Weights of a small transformer language model: normalized queries and keys.
Each number is 200 + 30 x the weight over the matrix's rms, rounded and kept within 0 to 999. Layers, rows and columns count from 0.

# layer 7 MLP down (transposed), 384x192, rms 0.265, rows 125-158, columns 0-47
173,208,176,193,179,241,230,145,198,200,235,218,258,201,238,239,248,189,218,192,230,219,244,243,246,148,178,198,125,240,166,206,212,156,220,195,231,197,187,237,166,206,213,214,195,147,223,194
215,232,231,214,198,181,168,195,174,189,203,204,223,158,156,259,190,192,200,239,172,193,164,222,163,191,116,219,215,177,238,155,203,213,152,215,161,225,179,229,235,235,173,181,211,226,187,222
251,187,216,197,236,161,190,251,171,176,221,214,216,189,215,179,208,203,202,214,256,231,203,185,195,211,187,254,213,138,234,193,157,235,208,240,215,161,231,188,166,192,172,178,189,214,202,229
185,206,218,201,221,221,263,251,201,188,174,238,203,152,236,190,207,178,215,196,199,176,216,209,192,151,200,148,238,179,215,162,209,199,213,196,190,211,217,158,203,199,245,234,167,191,238,219
233,209,214,250,219,244,196,180,171,157,165,171,173,232,189,185,209,197,162,214,197,183,187,196,212,168,190,174,177,204,214,157,134,258,164,192,215,189,138,186,229,219,199,153,194,215,232,207
167,276,224,148,235,172,217,181,247,257,229,187,186,201,206,205,224,188,152,195,200,218,188,228,228,189,191,195,187,152,178,191,210,188,199,225,129,201,214,200,184,213,209,230,236,234,237,143
214,236,219,186,219,181,218,169,201,228,269,231,239,232,163,204,184,269,156,194,190,177,197,213,204,193,224,189,114,213,179,216,214,203,219,218,166,196,253,236,195,209,162,203,195,182,211,206
170,190,165,145,223,232,216,195,206,202,204,249,226,185,188,234,231,224,154,209,231,195,184,174,195,220,222,205,145,194,198,242,255,196,229,232,209,152,172,186,172,222,179,171,169,188,220,200
218,210,212,192,187,207,156,164,164,173,248,222,216,239,175,225,185,142,178,207,230,200,211,177,191,201,211,238,158,248,206,258,180,212,157,208,203,206,150,241,217,208,132,162,212,224,203,152
156,186,188,217,189,214,196,195,200,204,204,206,195,223,209,208,169,208,230,240,177,188,226,201,186,191,204,196,150,161,181,192,192,216,143,189,180,252,180,196,166,204,194,194,161,223,182,185
170,212,153,180,188,123,173,210,214,203,222,234,178,196,260,191,173,197,201,270,195,230,276,191,190,212,200,203,205,230,174,215,220,200,185,209,212,204,161,189,241,190,205,219,212,230,204,228
261,247,173,179,214,158,306,196,201,254,208,191,220,201,235,199,274,233,235,161,193,227,231,219,241,220,183,163,245,176,183,152,176,187,183,191,176,172,172,243,285,161,162,263,151,214,170,233
206,244,240,193,171,186,181,209,215,184,229,236,195,156,159,194,212,177,197,212,213,160,192,220,204,202,185,213,202,218,224,194,220,221,181,198,239,209,131,193,177,238,212,163,195,227,221,220
226,238,218,201,179,217,174,239,158,151,196,204,208,212,196,220,210,211,226,202,229,208,165,174,201,154,215,218,214,220,199,169,211,175,173,196,170,237,175,182,210,151,174,239,183,208,211,211
197,183,177,192,193,189,223,280,209,193,189,188,190,160,231,246,170,208,195,244,186,205,185,194,166,191,166,234,187,140,225,202,222,221,224,203,226,221,201,236,199,172,232,202,148,202,152,149
185,245,186,249,170,193,190,216,157,232,185,183,189,224,182,213,211,151,192,194,174,227,223,217,194,186,192,231,198,260,175,199,271,225,179,192,208,279,182,204,184,149,204,255,203,211,168,168
173,214,216,188,170,214,220,200,200,135,187,153,175,180,203,196,127,215,229,213,173,200,231,172,242,211,154,240,219,232,144,220,222,190,198,151,190,150,127,156,165,181,166,206,170,149,202,243
187,187,237,218,231,181,245,121,230,226,187,218,199,192,145,145,193,233,216,217,182,237,180,250,227,232,212,220,232,222,225,170,184,216,151,213,204,182,240,169,187,142,181,193,210,211,196,189
115,177,172,203,75,152,209,301,245,302,131,131,200,220,180,180,195,194,184,221,205,219,204,129,190,219,227,206,182,192,186,206,184,271,198,189,223,185,200,232,217,208,197,240,211,234,229,171
175,211,238,142,245,221,185,188,219,199,167,246,196,157,264,206,204,152,240,247,207,230,181,170,217,226,216,242,228,158,207,216,208,140,185,162,209,205,226,210,213,165,213,202,188,211,202,164
241,170,196,160,174,267,147,152,164,176,231,244,164,188,177,197,152,193,202,190,240,197,212,249,230,160,223,227,190,180,226,197,257,234,152,206,203,185,222,202,197,205,238,166,210,216,145,201
205,220,184,184,183,203,169,234,179,212,162,158,148,186,199,168,236,211,207,221,194,232,235,264,226,201,170,191,177,144,179,181,196,228,187,240,233,187,223,227,258,186,231,226,227,199,147,210
169,197,202,259,207,171,225,177,194,199,197,166,171,252,204,210,184,225,231,198,222,228,155,230,233,230,172,207,176,217,197,129,189,239,193,187,214,193,151,176,222,170,165,220,197,194,245,172
159,209,157,247,203,211,196,210,209,233,198,197,202,215,204,225,186,180,195,210,230,203,193,229,230,228,241,188,185,198,211,124,198,197,146,240,172,197,189,219,180,201,170,185,163,242,198,163
209,149,140,197,201,174,148,213,172,154,239,174,179,235,117,193,182,177,191,176,211,169,237,195,216,175,176,211,217,179,202,185,169,211,206,213,249,187,197,123,211,216,191,215,156,202,193,173
172,200,208,215,167,274,238,181,273,208,192,197,191,240,198,251,216,236,230,215,181,174,206,216,256,199,158,200,210,176,194,156,187,231,252,183,144,181,186,232,161,166,170,263,233,165,197,214
177,157,134,243,149,235,195,213,218,243,181,163,199,181,197,242,202,225,187,211,174,239,145,197,177,224,210,171,221,186,225,199,200,187,205,216,222,189,243,195,222,243,181,202,161,184,190,216
210,196,156,206,135,209,230,237,227,206,211,178,185,149,282,213,219,193,193,200,257,156,206,202,235,178,219,178,168,200,200,211,174,194,196,193,244,257,165,216,195,207,241,204,228,151,222,178
204,171,182,264,182,277,175,227,216,258,208,209,199,185,161,224,233,216,173,214,249,238,211,262,214,222,195,175,189,174,179,195,189,189,176,190,201,211,176,192,261,199,216,151,205,210,203,203
204,228,240,189,209,177,193,239,205,183,208,196,167,219,185,171,130,201,228,209,193,238,266,254,259,213,213,166,154,167,166,215,263,205,163,165,189,189,176,180,189,203,217,199,217,207,198,206
209,196,197,201,169,190,227,211,197,265,243,174,239,236,181,194,192,176,229,217,209,231,202,177,220,168,176,216,169,201,180,202,174,236,220,191,185,195,206,169,215,165,196,193,180,148,193,168
187,192,160,241,222,200,218,211,207,167,223,142,144,184,173,185,233,228,163,187,275,205,205,215,216,233,154,188,190,165,201,198,197,246,228,263,190,201,247,264,233,236,215,204,208,223,273,206
201,248,228,206,241,210,187,191,154,137,190,193,162,229,239,259,181,228,217,187,193,216,238,189,183,177,207,234,229,153,155,184,224,210,185,226,178,200,198,171,166,211,152,234,246,204,225,197
228,176,193,224,145,174,272,226,200,130,160,210,245,202,178,220,188,218,154,195,173,217,250,204,209,235,184,201,221,163,238,187,171,190,211,143,182,238,204,217,189,152,225,228,220,160,195,255
# layer 7 MLP up, 384x192, rms 0.275, rows 126-159, columns 0-47
190,220,258,247,219,229,189,177,225,219,221,201,167,115,189,219,183,187,183,203,184,210,177,185,234,271,185,273,197,164,254,202,143,211,170,230,213,207,242,121,170,254,166,205,202,210,241,119
222,222,238,228,162,171,227,218,185,185,141,237,255,153,205,171,230,186,192,192,250,243,205,234,204,229,226,231,172,188,246,167,175,236,200,249,181,173,164,238,209,239,257,214,210,230,289,191
212,216,208,167,223,213,232,157,208,151,182,138,171,183,220,203,212,176,165,215,209,185,225,190,182,205,215,252,178,167,216,151,239,165,184,151,166,228,220,183,182,235,197,229,187,197,223,219
209,210,164,196,239,170,216,211,234,178,217,204,221,182,212,176,239,190,188,173,204,222,256,185,156,212,169,211,154,170,252,217,234,170,148,171,198,209,188,149,205,220,215,160,138,208,179,278
211,215,178,190,223,193,227,195,176,206,194,179,230,206,167,259,262,174,154,202,194,182,177,160,205,191,248,227,219,191,211,202,194,283,171,186,181,211,168,178,209,179,235,166,165,191,198,245
206,235,189,231,190,188,181,197,231,239,204,189,221,189,190,215,147,169,168,191,223,180,147,224,192,149,180,172,144,217,230,229,206,163,179,223,174,176,214,233,237,184,165,158,181,235,219,168
174,173,230,194,194,213,219,198,202,181,198,213,224,190,122,195,261,206,203,164,217,172,188,190,114,156,178,205,253,235,184,220,207,202,176,229,187,231,215,161,221,201,211,203,154,194,179,240
220,196,202,197,198,211,168,243,246,225,172,192,231,246,205,170,231,231,254,223,225,232,157,249,180,232,180,194,174,122,190,212,218,159,192,204,191,191,182,109,141,161,147,188,201,190,253,174
189,213,236,206,219,233,186,209,211,194,212,202,172,164,202,204,259,214,243,228,197,215,178,206,206,232,157,190,191,177,176,172,172,143,194,208,195,182,186,182,220,204,194,177,250,198,170,236
200,193,195,200,213,236,163,238,182,222,141,175,258,202,202,206,240,219,211,180,235,143,174,135,163,163,204,195,178,209,193,186,200,222,213,215,221,215,160,201,219,215,241,180,201,221,158,219
210,137,225,231,184,225,181,178,183,227,166,217,183,198,262,189,225,137,194,236,238,224,186,182,206,225,207,246,172,196,179,201,170,204,232,258,219,220,212,146,163,117,169,158,145,184,160,184
219,284,175,174,261,257,149,132,219,211,154,144,260,208,167,202,196,182,135,164,218,228,230,199,151,213,224,204,197,174,224,193,202,200,141,204,187,247,180,211,136,208,201,171,198,158,190,177
106,215,189,195,215,213,217,225,181,169,189,167,230,234,206,161,186,170,183,210,228,223,175,213,178,193,198,243,235,204,180,178,233,201,227,221,239,171,207,181,188,203,198,200,199,233,194,232
171,256,242,153,217,211,181,232,203,219,170,206,215,198,225,200,188,193,170,209,181,197,223,211,179,178,216,184,207,179,207,196,214,246,243,219,204,230,188,226,205,200,208,255,229,224,194,200
245,198,213,180,211,181,170,243,181,188,239,239,155,199,206,154,142,189,195,198,176,224,222,168,198,191,213,238,98,245,254,134,220,190,199,196,195,235,166,195,160,194,198,206,195,192,216,154
195,197,202,245,207,212,249,229,167,177,226,187,206,158,145,219,205,186,181,177,195,144,132,195,182,213,221,201,191,159,245,197,194,174,169,206,201,182,173,204,163,167,209,199,221,205,171,200
171,212,213,238,195,231,179,230,201,215,221,235,237,175,165,202,215,192,175,180,193,195,158,188,270,269,185,214,223,247,230,166,166,248,238,218,163,177,228,220,173,168,139,239,218,192,212,143
158,124,199,180,230,124,168,150,193,170,175,210,208,206,178,251,206,208,289,184,221,222,169,266,229,221,159,214,148,232,213,160,213,268,164,249,189,219,151,231,211,128,213,187,176,212,184,183
254,190,225,169,164,233,191,208,211,208,129,168,239,205,225,202,200,226,243,210,160,222,157,187,243,230,184,201,153,199,216,199,136,197,263,228,153,155,221,220,214,157,259,162,183,229,245,172
177,146,212,268,259,248,195,174,212,209,190,216,259,187,214,176,189,205,195,220,234,193,179,249,196,175,197,206,180,208,193,184,260,147,154,143,161,210,193,171,204,145,183,206,228,247,130,160
230,188,155,222,212,184,195,176,233,185,222,207,200,205,200,187,194,276,168,138,197,178,223,172,207,191,171,223,210,205,182,200,263,143,188,191,194,219,192,197,220,168,171,164,189,202,246,151
246,202,182,268,161,224,249,208,189,188,162,222,216,252,246,160,248,176,213,107,165,226,209,191,208,210,171,229,228,204,147,198,177,211,218,202,228,204,181,247,264,217,263,196,178,254,190,197
174,217,169,239,187,203,247,169,228,205,206,225,172,146,161,154,170,270,183,208,226,229,176,171,155,259,243,204,165,204,222,209,169,189,223,285,204,237,172,213,162,205,153,195,175,165,175,200
202,198,161,168,200,217,192,218,179,200,171,168,216,197,188,188,140,184,212,194,193,179,190,281,247,240,192,240,175,204,217,225,124,230,209,190,210,212,235,172,146,178,232,201,195,175,167,188
158,189,184,215,234,197,209,193,197,178,212,232,175,249,287,186,235,208,181,178,167,209,197,169,169,234,211,220,165,155,204,207,219,245,293,198,164,197,172,157,200,185,187,173,215,257,185,208
182,234,228,194,234,194,163,217,247,183,181,212,218,233,194,181,175,188,196,212,233,225,206,226,232,174,215,191,181,235,202,172,167,223,267,176,262,207,190,227,218,166,202,184,140,225,196,160
237,201,224,204,241,115,203,242,195,195,136,205,167,162,213,230,215,158,207,128,243,227,212,230,186,218,242,183,222,167,196,226,185,233,172,192,176,163,202,226,229,189,189,159,231,212,211,202
147,166,207,195,188,215,198,199,220,178,179,221,182,185,196,213,227,202,136,214,178,229,264,206,219,199,218,229,223,173,224,149,232,190,238,208,224,202,189,188,168,174,201,198,198,191,298,199
132,174,186,219,223,214,196,234,202,210,226,155,168,170,229,256,206,161,227,171,215,213,215,229,224,160,204,231,223,252,191,193,236,189,173,194,235,128,176,216,192,167,276,200,261,186,145,160
163,181,210,218,153,202,145,187,137,181,250,185,214,175,225,211,262,138,192,186,192,192,218,170,208,158,215,211,168,185,237,209,190,205,197,256,211,190,180,226,254,151,250,217,188,167,146,164
206,203,187,259,196,146,165,204,234,197,223,185,222,243,202,219,186,162,236,177,202,214,160,229,286,135,181,200,227,197,208,179,202,182,226,197,217,189,239,182,187,168,169,256,158,248,181,221
154,194,320,197,180,194,124,236,167,239,140,238,251,202,214,190,246,185,166,216,179,203,169,158,206,202,172,238,141,219,194,215,187,212,191,210,230,178,199,222,213,199,223,210,154,287,227,185
201,153,170,172,236,233,192,146,215,180,249,213,190,207,215,198,201,213,212,227,241,160,212,183,179,257,149,246,147,221,222,213,216,204,188,193,182,194,199,194,179,228,175,220,145,175,235,174
211,169,209,202,180,224,206,215,184,206,183,229,209,158,183,190,157,173,198,185,181,187,168,218,154,235,152,199,172,243,152,206,233,176,205,149,224,204,180,204,214,157,174,210,200,226,197,251